{"head_dim": 64, "intermediate_size": 2560, "hidden_act": "gelu", "bias": "all", "init": "orth", "init_std_down": 0.0}
Each number is 128 + 24 x the weight over its row's rms, rounded and kept within 0 to 255. Layers, rows and columns count from 0. Numbers have three digits each. The size before them is the row's rms in percent of the matrix's.

# layer 4 MLP up, 2560x640, rms 0.0289, rows 1430-1516, columns 80-159
078:153140139111170120191136105172127168113149140108150138161102142147117112152139130119122158137138152101143110120133126132107110139147122133111118122147111125138110139070126105083142182077143153096107110112125176134117154142133102096150170118
099:136102170099153118145128101135140154115108138103136133108090140151161162115156137112173178123131156127172148092131135104103143119133120120119146127110120093129098148116114094177113163143127141174138053155138142110125141119198129149089138129
099:172128115104145121113128137112123080138113127112115152180099093140117112124154167140150145129116117122121187117119129122166133089152136163122125159108142176165121117128115136089112131127176096139149110136123161152091099130115088153092170100
091:109109145156109121104176154136100147125141118107160109133101126131101110128103113121162137122123116087129161143135153087133118122096145126157095116116149153128141152125106075139144094142116098110095135088117128126137121132129075121155117084
100:188141152089130124139119131167109167119161136168128148116125134124120133135140121103139097118163189157115159136101126119107103110119147086130100149075077127108101152094114117128123171118125129124083093148117152120145187103140102106083155156
106:165149125097155148107089093092154130175102159147120143150087140142171166158137136132115157086120122140133171092147138140126162132147144142128156116141093148142132114137117099075164135112204099140122100099120133185120136090126150125132195154
099:149092124084145149191158092104165115144115128093150150151131132183134112131151092103106085121140172095150130091078112078148130110176126128105117077107125115097131196127130119130172136108200104116118130122148190175134116119111101148115128154
097:126126097155106111101119099151113103132116091121164138169131096146128158136115158108120095100126129145142123139131147104153124111115131120114160111150130153163129102101131158151123132111126088129123145176133156125109127134151135115159130140
093:147117094146137146102100142149122169164134114135131162093146139132161114096155153131115125148119130162127142107129176124141175123126145150155121157128087115166117141128136132119129124106078096135150142096116118085120185132159095139097154189
095:160057136136133167124122115145130079119109119144118133133138129112128088120132122136109130121135170104116162132125153117120073141126100141134113150088135092115128161131127136174156125126121115131101102118152120123148118120102095146133128148
114:146125123122144126128183121150097140166129168097134146131143141142152113113105124103131126124137182128208117114100087138115147113163140116110112127138107132185148191107110121116124177111168107091079129067121163132112138127111118150132149081
098:146116145094133176142131099179123104146142111121128082134124114132119122127128130119126107111142124112136112131148152118144142069126166134133117127189076115110153147120120154161164126129152111137080167115091147122126089123153112151112123088
095:139120117047131103160099164123152142120098128101131127146128137145102155142122151187139128134139119134115122132126120140191180125125125230131103131114118130066137163117131158157110133131155166091194077091133131168079083116089109135130127137
089:110147116135142155134172159118123165124140148122118112140123128124176133135123114145151162130169132125181154127123111166134169098108089121132125094110120123125107111128147131111111119118123115098131113151147160136093149069159133092136135137
103:126072136137102118102152146143110179233143141107115125148139154143091173129151102066096131098149111122124097134134141100132114168144147154080135125142141128120129148078118162126137134137122127138103086142165142173097103100181080119105103119
101:119079122163135166108158116138103136138157135131115112145133073137108151131113138085117154126124126106149129140144105104126127141088157119146160115125104120189120141119141137184134138112106089123132167130111103120106078108112113106108149143
098:149079167104166120157153074079122098139152138123114121123133148167149107171150157169075153131134189147143136123118129114126129104169101124149152123128129148145147122128127115167140149113117090107115138099142108123165096145143114095121133043
094:132089109114110105129125137204094120140139129152135109118102106104109154112138126108106139100144129157124119122109168119134101092121089154142157103140113117152118115152108145156129155082110162105108116187161140096081107122087146124116133148
101:136072113136204137143120090081154097201152142078161133139115118151125122156141150171063088128130129154132139081113123122120143111137109144154115135107120121144141128125109141111097140119140127101134097099096161179103150117107145130133127095
107:131135136142159161146101140147173124098149175109171117171107137140129119100159164123104138130141153106157138117123127128159118098107130122129137150115088146095088098101070103120145122105098183139115137127143135109126097164114136075170128102
094:141128127131148133113136142149100101130130101099166128123140147157124145135145188151123150112102146161161161123113129092149103114120139113149115152088124127109131138095127114143075126117172080178135078115120152110106123077111093157067106102
070:160125149103118128144101126141128128111116138133159151177106105152132148148175125120117150105114168138180129117108122100128088140156103168129110157155162105127095129114144117140086160051116148140105106141096163130111132101170147108158141142
099:130127119109127130106154141133115127191132111164136103171126075134132133098122123118086130125124110127127164120127163164120145108101144108141093148166120115179142139126110158178096130118102128087122131124127124156087134099151101098112110099
102:136121118123140147117105145142124161173134114125193118129118091099122121124148141101148121108153139125184117109119137120124098140130140159156123149176121134128107219138118150106122150122127150124147137092090154139104130088090085117077118151
102:128105129167112111144163111116138157139107109114112152188108140160135104145115110136115149121164128150102167170136150143084146148113156125098134123134044095141132125126097141122140113104119164135092103113131147127107143161149122083099141138
097:112103102110156121142123143135105125139106160159137119116129108123136061139145107147131132111143137160153111124089119139116107130138146144130137115099110166155067144129095117138140137100175114156090122143098148145160159074123139116118156101
103:135126094084120111139119127120141170137100164141106129121093137116118149133141184142130128094155105092141126107144130132154147104126096155124177118153110090130138098088123150147145140107117117143132107142109141127102111098128137140143158150
078:115121115111117166161119113137129136116133149140170130127122088130100153135178129134160122101141153158111127108107142132150125139115136167150149066118111118100076148105104132091126148112119117120118113135126172145090170080153097089146193123
096:162106129104136171173118128102140090136100171084131118139147140142134079125132120154144144137141176117162183119103129094127140098107125131167132109122101146089092171128100122127153149151180108135133123127122139123111115118155114145114118102
118:103097106147152160107142135129170141111142113122116168139121122093128092195166121102151124166141151137138132143110090142129104171170144121186130127135124111128113128114113168140139134100136128202131161066127102122112115160143139108104110158
107:144117130150127122129153128088100168161105136163180149106138132140111133152167130116170113170215144140118102129125134096128129155179148127111140117144122141145101173123084144105141184113149141132131152082097124153105150072115120111107172110
098:120139135116144147095147126117106166137160069092141133145150135147129118110147096105157126090118190125112170156096110127106111164129140146116137127105112092138154148127136127121132148118122105132118121089110115113159126176111170072094153174
106:189141126116068133120145118157121103167126111100125124169121134112124137159158137126142107097138174130150199112122157124104152115125111124145176140094105072085122107110118145145143129120140118143121096124120111159100181144172134147138134119
097:196113124097142148152134103123132128111138166158099137122153145116186105143135157137122083109139141124137155112111169155126166115141146121177138125180129098114155128103153124154143121100148114138104140062106153138100128128122162122170097150
101:171109123102147160144139147113127130115176147101121123123126102111129092130125103124099104134150136111171170133115115135110149137137106139114101131158114120112140138127134137142122143122173167155112168105150117128171138086135138129118121133
108:138127135151172115124098119138090151113158155193104147127110124129149095141110125109098122092128140181105150157125132170126111153138153145140130135121122130127127113140144113140107097125108130135140151139109125119097148150156141063128118107
100:135131173125092160142114140156113138143100134126114138135135107135146124133148143118141119095117108144148114118141156126179153094126140140141154148101104140157130104103139153141138135073132130132130110140100122135068112143088162102135114164
103:148092119111114116151177134135130127149155149152129079136135152120110089133148175105164158095113176126114120168113140093095158126155118118144114144090125108123105100098104090139138104111121074118111116159140084123110118151169131126107136090
096:123161176128116106126123103143165098126089129075140089144110123109165098109200117119140132131138131113143167119108158147129137138133112124121122142180126137136108160108096076073155168107164120135118122131129143099169138097127108116099114109
099:114119125131130131111122158104109132135126134131122106144152168121103126160155141110110111100109133125149084141128114115137101106146159136131142136135137121112124047085146132121100143103093146104161125106117128128098104150123121132139131135
105:146178108140166104115137143161095137112099120143139136100124148149091161116128108154153099133158155129128098151118113108114111136154111114136132104151132137155119128122135110143130175145122154152094163136166116117157158108135142123118148177
096:133081149155139122124127128127131142123142129148156179124112145126139148128087171138121156160136156148136138141117143089119116145119094130143148129151153116156132132120135129129161112124128130108125088121099123100121123128124155112162121132
104:146155169178131131171140108149129120126096119145106110126116083092144116172113140157150123119139131100169113137110195121101105162157105165071103149159093112155112172137115134113156106136151153125099107131083151130142133122146159108134142138
103:087158125113116104147100125167095168104114137186146110114126102089106123137124157123149154087122137123123129099116141142143073110130153128116130151134068131147152127175128142106120140051100155060159130138094134092147124163136138124103127176
101:097114113126147164153110195139140108112121146162120159159107148109169086152132110094134128163133128104149090132142096159116113125114132193138110153190123139168117113134082160111172121113144120113145129101145113152122118146119124101088116139
094:123151137114159116105191176155160108142167072126171097104084133140131153147171136170074112074146120137112089135129133170126151120147125121174166121149110095150145113060140120139127164115099111122124086131165150155151118086144125129099164132
096:120107068113150123157118156113198144126136150127129178146143154126116143137134108131178144129124151094130111139120084139129135215161148137118126132155122121098054137124068160115134161117148161138150128113161148178126073120102106149112137125
097:120104106116099170122141114135152147183152146138206115118131101140167097116102131145126160142115116124126124115147106126188128119135119125182164133135137135119103126129146140099172139068139106120102136138084132151105124078101125131134104090
103:148123107153149142104161112138120117103189140095171135176123120124117137147122150118105124140131150129155142118139108097100141163118138134115139127106137105132173119139129107152156114118133123111146127136130132157144098148171126131139115097
096:158119131116146120111108086073158146125122158129146159133109075142139142128182107118110119129137115127147190123121115133131157122179106130122128127108132136154126150150168059086129143114126130161126124082071147129094121087165131156100138130
101:141133150139149125104125146192095084125117141144174145134087123127150104157170113105116130116121144078148087121092147140147116124173134156106109103161122131139077186128122128113131176107159108131113095114120152095141078097144162130128148127
095:130076118111126139120145181130142117141141144109125125097090148150117151131118117104115122092151105162148168106142110114119174109125136104129099120085102134118095119084123141149131162088115144091073122163142125144076123106127110132125134108
110:130119083127116079134112136138118137151152163133158080160097110138122136134155145163113164102127152146218162126109148111146094083111142098134130110139107137099106131146119112147128177147107104112100070135152107087116123109132082147142178142
093:152121092149176158110169120132086155136111165129191169130085075120125140131120112101125158141142134142125113122123123176093093134148146128153148136189114117177114139128069138135159133081123140123129151145132155137115097113144132132100115148
099:085109104073143129153140175135095133134120123093144167159127123148124132140118112138138100109123109036109126169132161119108089113158165120103115147072129126112122114107124123128128108079143138128089093157099167168142114136101123128115144156
100:131071150131137111131096114105171108153161132118132119139105147142136106109144153143127108132136158138128174106100114104100068147131118147109115158121135133078083139104118064134144093117147121133113119139147113097132122181143149160106122113
101:118137142121152113195099110136195121121142107159124147140162131135154111132153100120138096121123165146159133086061151105134106147152141149145151129182112157136106152123132114104143141128145119148122123110102160134147161119128108150103095142
103:159108145139120167134125089133118089110133134088171152121120121133184124148160082110143147157147147083168129093113114142168153112145142141124156072144104089141116159127123105119137176126145130129129126106159169101109115095122102148120135161
094:135142152120110106143145141151088077118146163147129114105128077108106138146166122111164102125092135129101172150112131137115138118167167167117100163137105106118128163117133126149103188139113113113134090155156141133138126074151167107113169124
098:182118163123146132175143096096156119107167123119107188106127184163126116148160139126124137138098146108103100131129090135134194162126112128120125145165109085118135124146115142113116084115179106126132130146147136142117119117159118098150139112
098:097110174138163090144123159146179183150137143167103124133145120135117140126123129081152157152132115157160155096114146128114081147145115118114103127138141137125134133119096125142124147106115125122145090123148090168109125155120135133070125132
101:130108143133103122110139158135144176124133157154132138155121138105150125104143149119132149076137105119137121128110128127100121105147134125129134116117059132101109163101104164129086115135160089131132116117142126107168138138112121146103135100
101:120121146093112100096179137166104127144158124108123130121111113112094161151154115147137114101124104129126127126119131178142153152135148128146116148108065131108098125103149116133115150124131134101122127183167153113141152187131092130097128155
101:138107118085129148165091126166117105104118095086127136154135153109113145142146093123178147153124098121149154152117157127093179179102107160132129129144125090121109132129145155133180145133162153110114113069147181136188101118167111122141118165
097:116121088128114086122127118191148089133102141109116119119114143113103139153151157122150146132122143164131150138109136143187155118120089144125100114111116109133120168114115119133148155129120103144125120131171125113098152134088101131103181117
094:111112131103124134131104138173125110115112155135107115135119091109104107159107132127165138126194172170104123119126126151081093185117132122090149125119144104135136113123104112134104144106109080146106122143091121112186143099101167138114130133
112:115077158146147121116156127089164132157152137127153108130145118132172154152150129108127145140072132172146193097125118128161118119133098134106172109148116135114127170083137139111127137113157153119123133117116117107128101134129128117133113107
105:081105067166143138170127135104162117125131157138145125150121145135128133135158162165091137151159111129154128150084087144096138162176130126124157087155141179114099122092118141150134115108151085145170119089147119122183149105096153140095143093
091:149131170155141151129097131148111166140128101148106123100142142075173098146103128138151120122149150114129168125159130077153131117153151146110085131136115127091130144132120151145108168123142120078152153107142119096158111114129125119136119121
111:105112127141131127102165125076106141162162116116132123134146100126100120144142135075096144092163131107158133140126112133157113130187164152105101088152102148126088140083135160115131128113148130152130117119097105156114129049122084120118110105
097:125161151087127128133120139115106108167126094095141155099162140095120137130088114118155146089125143159132133130090095138155117124150177139148126125124139103095126169120093133130176198114156120118131132119138118137102175126114147157109181134
092:097136091111099099145131193151154129154137138133145120143094097137127146137153091083150131084139094131146141133123120135160118132115144114130147111098124100135113121122112154134102123148122089093144112134157172135095169135147118126128146142
098:140116178107106159109076113131105117138121132119113158114142120125163071101155143154145142157106104117143122081127089146114136129117158167144102162109139116099122192121159148108166140114167093103117137147174134125113120116137091121063175137
094:138147155197132118160120112120153200089115147130131133118138101136154064102132124142119119104171140120120115118135134131119112107178123134117120126125107125148137171096137092100137131101156113145090116127120172123172153113126148091171177144
096:194095085169120122139162129145143097113086151118125118169162130123163110122104119158128140124134110098157169128145146078139127189136112118127099137124093140125149120149124142181105140127143116130173117111114183165116122127050127106139115094
114:143139151134143135165136127182159137096125114077160149155148086127109127151119133099119189122129154128169162132104142097075111111144102135084130121129123142097141143154108139142111144134164125092101114123145169111136123153173139162152150100
101:152136130170087153135130069151125114164139154116110142135146119118083129145110099134160142088157144110106120123128114114114105179108159104104116109119090117161140146130155139094141160119128135129085134130095108118168159100129088108109169103
101:135116094129143145179141173113134146142087160144117126156143113155173094149150122087128134123161163114136098113110103114105161175164136146149134132127112101129137106121104141100121154148133173153131108103123178140127163115100121098102148126
098:152104094146190101103168135159126150152149140132129120126140135126113134127135095152127138115112131137137122138119123155152127145150076136147161125142133143120137125128141100114114133123135096194090152063103121121141127099106167140128136124
106:151149125127151144138158144092129139141142154102123104134111141112114143139126135156136139110166123107143107118132169098159164129125112170152148104124121116113102147127086149127117164129134153072128150134205173130158082119153111130159144130
099:141137139192100099105094127140147175157115172133111136121134126141119153133167131169151114122135125182127127102150148113141123138111100119120143146133094125137138123087131126146133131116108153133167076146161115148126156126093118143113122134
101:094124179155134151135096164127160131139136114144107155116131103104164091132120156170106123109119113162149123127146109126175105145137123156096151144151119148118140101114112146178149126097132127140139119137106117149104107169120112114140130079
099:106145162088112139093121105110141134118105150157138145125122113109146087151131136105176106134127128123147148123107128132133123141166173135167116142132097141136134106114145136064109124110141137112127117113119159147106149102151161087098142159
121:160155131159133112138130119170120117117151135133122180155126161113119130121149147087103113076115164139154153121088161113069097129122131135095110139127121133116132156131138116122089144127168111130107142121167164121112147157158122137149191127
094:121096139144148131132114100147130168155121193153131106111129063122092049115143144130129152131136142132214094138127105104133123120174120109149173089144134156144109167111127131145133171141145065161127158095117121134143141083074113093148136095
088:143134093075123095140139165164145160131134133135123148126134103086138136174155113083139087136136118166134118150129080171160043156153140146094133105117112116120154131080126145134127132079121087116168094127153138144102089140097144098108124161
095:172097133066133132170101105147182167140159138096087169140162117089180167143138139103163098144124126097117133111119121069079148114169117098142135130147132084081104171085116143115171144142186121124121138096097144136099082126094136123129146172
# layer 4 MLP down (transposed), 2560x640, rms 0.0265, rows 1430-1515, columns 80-159
084:156101132161165140112099118096123142142111123100138148127108093122138124131129094101112111134158147138134141109098150135124146110159085144152117120136085097155163121091114103123200128086140126145121146136106197164134133118128087083129181120
098:134118136141191145132143135118164163173131127131132141135143118104146091114126134132085100143059137129139082120111097172154122141193124135136131111109153172171111088133109142087123132150103118110103136072133110174093095118074137127177136129
101:100138090124105142155123148128122184133143133121122109111140134131131147138088111154086109143157158145121078120118112085106124123118125146138117130122073121105135134110143104159119110141122183156126133123131113117140118120161112115182118117
090:144130126125160159152096091103149115119130137140100170129133146113124142132126188138132113161138129169140095120109116145150156117159117133091159119078123109124105128120153173130117158116138160149095131151119126124135132144150169133108144166
102:093086127103131121140165162095108102147147123144137133130142117175141091127122082150101147137080099110140145165112106198148122181139149161142118147174154113133088113118108147159084120141064135122139155115138125166141111116131130113133112105
107:126094126105108133121138139178120172089143116127151177111159139140172171120134135131133116115137126119113107142065122120136154135167093082107078123110103132112127122107121166147152120102136144102133166135127129093142094129128107092092122133
103:118166096141111114086133172146104118164150099143124123124156102072119157117083143144157151173113090152099104158156167137143135189111102158135151154153107112169124090111104176129105120117061120148150143151160098126085094125155176127167150107
095:126125140129148148138177140081166156153141148121107124093154148114132107086147142115120131160147143094107107096122126164085147128163141138188085129119107133075133173105155090093141126172118181109122111086136141136164150157112052089076131121
092:131155135120148120117143160143125079069086140123121138164121120138103137160132108137142132129127122103119140120097125143125107145141085069108111088149172145130124138152140136129130131178156144170126109125109146151139113125091122140108120120
090:130154161084096118146098141075154112116106122075139119101087146135121160114147165125165156157111092128133103119133143119154143109151111101153160102114095178113127088154180126087123161119137147132154148145155184136160132144143133098110172144
120:110164110110152144152141138145175130142152138164171116108121123106094123168141151129110164133105124128105147125129134159141157108101109141123146121105141130147126099104182110135082118128115169093069144149093109112151115117132131134128132142
095:120128104145139100134095124131100157095128166137130116133130125097140144170149130116136133126124127131080179107163138137133144151085119102129168136132124124137112124094116107149127124129149174120136122137141110124135145125116161104114149154
094:120117121170144130110148077186117151143175114158111166129139083127118089122170129100157139065104125138110182139144153082105110140092168088125164118141084146190109092123139154107135149068108110162130149136138133127142170137129163145112113099
089:138122121129170114106097150135110085128117098111126175116147109124097083128105143140119096122099120123107083146110140117121101144136155136137103100111115116132131139135125114135148125101117150167103122115124110110157111190108119170132114110
100:126163101076095147112106118143128091146130093160154099081134112118151083132112107205179145138112193151140164177116115129147125147128130030114057153135157082141082138145103139207116148124158126105105117097108131066149141167092101121110151136
104:139145167123155145121134108144122133119114175121134149133139127143124075134097166124158126136157148131131147135156143175119115115154105141151125121088109119107121130126165132074189120133124133119129130151100117131151166149144127134149117134
099:098133120164083123111151170176154157095141111110159117132121119104107150126128090081180112123160096096142091118143117099118128160102134146143152128123115133093094111104148162078085143129135149123141144129153117121114174118164153141115164163
091:158129112135094125125143113069150106144117105137134162115135156144126126088110094129138143147142144112110105160128112167152151169173126123135129119131147132118111140135109150151150129145096090149112129088099087189128139116134106120138137117
099:161179126114033110121150113159110139089102129152157135126128172105136093111122116098144142122152122115141114160126101170179111135105169124143139118126121136120121140137164109179150143087137126126123153118169133149148119127162134096118152157
109:161125126144146160147145119102130155132087150139061112083148107107111124190134140130150147134135142122129160134129126150127110182143122141102162138122192104123138190168163104127106139140097103181138161118144156146116157130111136143100155146
098:079126144099139120133121107126116152117137133139142164149112113097140142155118087117119089147107116070147103117112126131117128142114133128165114111144125139157116115126121117125148162113107169116144148136189052146125113143114149095158134161
089:144090122133121142164125118136125156157120105122138139157109077131158127157137127098131117148156163147172149128073146128151129117133136166125127097117134081118099127144091107124107157118114152143106112118126182167125135108167125107159162132
098:142117148114148132129135145119082136090116133101114110099095156083136142105151088117176115157124168142118117091194134122113118130161165145115127162106175110113156122112131114091138140115170144161107104131133114100105145167111158196102103149
107:119110142140105130147164093110149119086123144134089153124155138140129083091131100155079101160169114127161113123130130157113098129159136140158111089154120115122093099129108108102103129095148142083132129114133155124132089116164115155129138083
104:145139114054091159064131182158115089102133114082124133093140105135144102130124128119144094130157154115094173107156094095153099122130112140147093137111191174138152125162160155139158146174157133130125159144107099077078145097086160159162136141
094:097127161149121098143109162108126131147148113120124144128143123092135143103119125146161128149067154168132118111104133156166127162091083117130150125150176138130121126118112159147161093163170120146131128081160131143111120121147103146129131145
099:122128124066098147127132098139154121137124105140096135151129141113103170111096130148124123107137116126094165122197080138130125148159129130109098116104179145113115148137128180157151097121136164163102178152127126145180144094168165142120108156
087:145140125157134146163079118093135145137148133100158146137118100101132117134123117126180104147157193159117121128094138162154120105154122163166159100125086094116121151135120119078155098101115138148116109113113136164104165104156109129170165090
097:065135100123124112118122157155121155112148096123117155121106097117133146169102129110138130145175093138105133169133167176124135132128139113114087097131152130105134072110136141147124102113081123149103116164132137141128136116147111122127131174
120:108160113097093115172164133168139118174131100158106157159157114110099157093133124118091128155155163151120100121112120124082095114133122106095089132161111093120145145161106106152086148130141110115134115147114085120155111145144134104151084088
103:177145182083118114138103121142154119084138104119079103116146160123135107138107115146130084099139122076108081112139109158103113104101117136160104152143136139125117122093138123145141117132147110129161082151130143114161109144137134166173152183
093:097143131119103147172114104131141083163133134106103123135138150108111126131127143182104133140119135156157106154118148159129157056141124128121148135131109131126106100120100146122153109113177147149120118163149137175094136129144119136152125052
108:156113135157127116127125165109164122103094178154102122119172140142098159110100156134107163125141131141115105112076152175104113147139126118159150119146102119128135162136135098122141117138125141139144184130105143075165107148084106131100145131
099:096096134162102150132081111109128167166145110090188120142113119136117134134087124132100113143118094113124169113173097105134111166160117079137108142112116130143118116158096125094082124132083153164094126163136120109141086084153099131127153104
101:117102142197101100139153151115139127158140133119124114140127158150146105168077112152130137147112094112077172143102148159143102158149164110115144171137100148144123155104113138104146140120136094154156108159123128142104141165131135111164140108
109:123141131134126149130134136128148105112102141075079093145114125143129172117144117170102138161150104106134110077089114119135122111151076137166131102096174125094126127114116120145144130110145136133122093108093140109132131134116141165070179153
106:087122137118159095112170136101174139120136107107116133109083161115126152120132109139149085166137179133128159132127125136125130154132140136131089144147120082115148166131130106133129139172120132131119148129180139122126107138151070139118134116
102:145124146151133143119125127116140153129129138094118152129133124163128147118122085112098156132117108108122130127091142174144164118120120137134164115144135150145151114106147127077144128124128191132128140127098166139140139094106107103112130178
098:120124109125118146175112143116119150100146137141127161136128168159127123123113140146125100125130114132127111164152116133131120141129168121133110127109107133098126077123146135163114107112109123131136125142121138174122141120126172146153179109
092:136135131116129143111128164116093129098115068121113122104164057127138137112126096174183059152152143126122196150121141142084136141148134130080118120118074144134116184150117147131148153116180125122111147137139122141145133098126119082114168119
105:205099130139144129129138109131121154132144118093149149119158110110123091131109113121123114055143173158150145117116144163114146142121106090128131143105150133123144128080121113088143118088122137102154156130077130175118139110133129114116136070
099:092123102136133167110134131139135104112105135111098108117122131102138084081124124122163125090185120098116102133143127128124148121121134127133127145071092088076139161148120116131124140149141103168136155123138158130139153107130105119117169130
109:137110144072134086095120114046123170140123120086151133103119120160145135117120130124106101126126149126094070097117078116105123111120138102129150114135161162115154080113115078123122149104131124112177128133144139147112129122154164148127137091
105:193128135109121088151124137142182140145174105155149142143104136145101089126114152153125090132147071133152170095109137134112124111113102111131153083142175146108155170112083108139163141136133120117106083110146106159197148108141146129108148110
101:148112151193135125092145110098131123158155099101091157128122136144125084135111156162106097092121131142090152114115143136139180179121123089131069116081091100104121179109167111171095133144117095137112158141123188103118145156139139115144106126
089:146138101089127112154153142113081154134129116059152142144170116141128167091075137117121152115136090124127134158113118122112091090115166172113118083135129152110124160140136117135144104143130123094109103169121115124122105122144106133164104128
095:120169171153088104143150144140122115141122121137147084121120103136079115135146130148145119147078099175095161131122153103134120061102109147177134134113138120116185127123171086100137103108113115110133122162097134100126179108139125103118136117
094:163169156115163103147125132117100112128140134153089168121121133139090128151159149124146118157137138099133128139147120141060096135146147147111083120130135102140130143115126114154077119165109166146162137113152134129144137182148163126147166153
102:120140113087135130127119163084150147105096129127114108137125128175067148090130121129112128090171125142117115151095143135118115098150116152139079099128102194123149119137147153099127150112113161124135126148137148161133148121103129124117121067
096:114152137141135142145120195161117117104164088140110116122128170091127078136103142120145137120114164140132069151086110140127115140089137112106139099147110121086119085085082190150127107119154132134098115141193112132165134136095126109179117115
099:114141132143079115139101109095100173133176120135110122104175115134093124097121143159114142123095153140097117098161106115137134134136112135166176104076138138109135077154163103139116094140080152127130146108118080070167140148114161107161151131
097:128157130157140144127182102140103129142123132144137107117166130078167102124134078143196137156109130115115126139112149156165124106134187138127126140106135109151131138145147142116138111148123115184169148122143114158134167105138144113128142133
116:114135131134123101162117163093139143186146153142084147133139123120129108149100113143125153136139105135116171125117137156121156142123125157112109099078133101164142140158155141118133128181139112168114143102121120094091160133156146136101106110
091:151101143095085111115104124113138137132124096153088087167127196149140132094102118125124114151134113097137191142110115107134137174109161118113119126110140143097139122122161144103097145132123124130125096133148125127137125144151106123155155142
097:166106153149132099111111163146141141145138103153105117132120138110104124094118141123098149103128104131110070078137139147122152138141098149186140116179140153148091128163114144152166118087127118135205148141131093142111148089148129090152088114
099:133173111148163136106167126152116135134132115131127166126154104118119114108160137091165114145112099129132123109156134118150187133094141126125155129160089137121129140153159139124139131126135103178162143143129131153123146088120111087130110180
101:183126175160119117108159137116116084138162122112119099120133073088151145091092149121141122118142079134138124139150125154138145153146126119145110160112146121111130084093138135163130160104112110133115112156185114124120109115131153086127145146
101:081102168128122133098092127107152144140144113149133151130111167136111108119146133091135148131124112174098160149137082090097138157140127083139066108126155151104132077141128125097069126116135160173127109114167125100109149093175091150119109094
099:100125150151164132102100148109109121093163142117088133149145120141163125176093104134121166130141115101138140154112136173154125142149126137133171114071083144100097103147113165126118121178084131140131148086103135125129138162141127138099168117
095:099156119140135135095115164124135128139134153119136099141136086108142144078135120145139115113122092123154135118098136100129072102148104142153129124096149179121126152137159138132110149135113130125135158122117123124139124121127135167058120142
098:162141068141111151097145080150107107089110124126117114114133166123122086117128122148123123106078159106128104143096122123158138134096176157118149164124121124119106083108145158120132149123113076117139129131093136126141126144115118137132114142
105:088138105134120134121114114126126126122106124093139155144114058129148164105137120126125161176122130114101105120127125137150141109098155139125125120131146130151128125138112156128117124179133130152111142127087156161105127080164116087119131142
098:088138163102125078137093110140130111118124140142099120132120098107145111119108139145085082106109103156145096096110121137187137113119131091124109113102095117097128139120124121094125099124136149126131129115135138147141105128124136125116132132
100:139163113148104082118122111102151154173127126139143173106112115160142122115226160150136160117097125087147108161087094128157112126141137109103089120124162149130179126107130111110123147115158149127143148161107116129120146126118142138108154106
095:127149127166138139133118131177125155127130136134130161149128167120161112131176137133112115130191115134119120121093141152100068129106145124160192130158137113138128105104133145136087144155121128114177148137128142173088088057130114128133090130
098:116123131120106134144117104073141127132184107138129109118154140142126143106136135151097116151103084108137122151117130135139161100149119141190143163155114164118134170073120102070180109114110125134119125100149151162111136133144086082116155155
131:143199118104110142159071147161120120110102131128108143100120122092087097108140131130121104098161133104095088117112132113100118140121142127153093143101125103111130095175128086150156130128102103147115128120148155150118142153140108121131154121
108:109137119130137118108120163127130149140117127113117141121139114096144120171115096134142091154099150167093129147126222100145116158117133110138143132147125095113149159145143090158103134167112141113120124122098178147112151121109129125126146156
093:139100113116126132096186126123138090114122170129146123166110116138110150126144114116108128152141127129143123145118130162085123153111115113120182107156156149172133096100092094086165099109122119151116115129111097171115171180149109143130158129
111:111098146148153121184134130142166141124146156142143079129116141118159081091123138144126147160152079112108120127149132145101127128122164140156152117109111113131147198069105124147113093163130131097163146135136152117125130123102120123091161136
096:132114121164157122142141136099159151122160168122160112130134129150146138126154131144124125205126135170149108123121152101072189129136081136098110162130131127172135131109143108105100092144144140133125104163093164169135092094164079101125102095
091:147107154117137185120123079155113121111127102100126161095136151090129130127110135172126089117132151140122128133136149112123125104134089162131130113165070133133114129095137107126173144145141186115108105116120138110126088095104119141144132117
096:117115124117122113119129172138133153098137128148121117154135114084135170163080138155171073137154129170099175113148150162131139168181100126105157114131104115158166149145107134114128152081108173118145136121112162106130144164127161164129124096
093:113121142075127100112104158166142096144183124124129103165084141124114150175103153083153113124136143105116102130157125141100135144112108132145143155149111125123113077110116149126154135111125139124147169151129096101090126161126097166103113108
097:115166138117146111095129151131133104125164128123154113127111146158112110130136177111131105144163149135112102124165130174099122104097146140162178128143153114143126098147116114096196108069104132105123115144139131176149139126126146132138095139
112:153127113154151122136147122123105125168134124167128152122123138116106173170134131113066112121096165116124154138074156127161161151115145115130046086117119122149146119148124109110076158136112118125120130145126114147132130142124168103132115137
103:125098094134142108192102145175098107133156126148137129102126151122145113175146169098134124152110083132149125099112132152138160130098134142147144128081185159122101100108139104140098129091126153129152141113124120163113097126169164150136087171
102:131158145148106145097120122143101067138184108105133147125126118086121112137104085137153130124097161139129132113104120124165128131080152147119098139122131161153081178161142158120163097131128129132131150155127147156143145140171100156102138141
097:084145147156104132138116137115125130096114115136134152148152101133142138119125174127146167134198143111130160150119161118122138123103138129121124139091132108151118140135119099122124116091121163076160126111117149120156137075143065117107111125
104:145161146152116153118097127127137124098121105106144079133138156137149093130117099137106157147128199130140084154096120172064086125144127140153156145091097116128096138095109145116136118101107127143163128151140132137178141141077125130159139120
096:119098118072088130119153115134101109137157122107158128118111140108166130106146107141125135179174132112146136129094106143151139127139171156139093097115147132113125167151109121138144108117149122104096150144096154160091080107140105130108142059
099:206136076114146127099159121149115140180142151139119100109112109138134158143180126075148112129122142142116134131184133094075142141107138133117113161120125096178132165139130120109096119142104093110112117105132072142141102110133158099108137152
099:139144119139143161141136126114092130139131139138139101130163096090143071113110132136139121136178087148112108156100131160080125085094147158150168101126108168160110119138075166154173154131125107142113135092155149120138114112117175128123171116
118:114140115146150125130148132129125125175120148147131154130133101126098149164151127130095138118137181151134133133061104116139166152125160117106038099117116122150143119127125112152043171119123121105110126134136109161132111153120161114125148108
097:082113182141128132128121171085116087123159113045095163086138155152145155128137090126131119115086106119103127123135116135138137136112118117102125153122110115107166100144155124127109111128122122150130136141148120124144171125125124147157108146
086:118079123176157130111143121147147118125139148085138128149145160159120124133152155155127155083156150132114133145119174106112176122127119121142167106134136117128116138145150107100173094124111131120109143124133142113130189126106091162149135125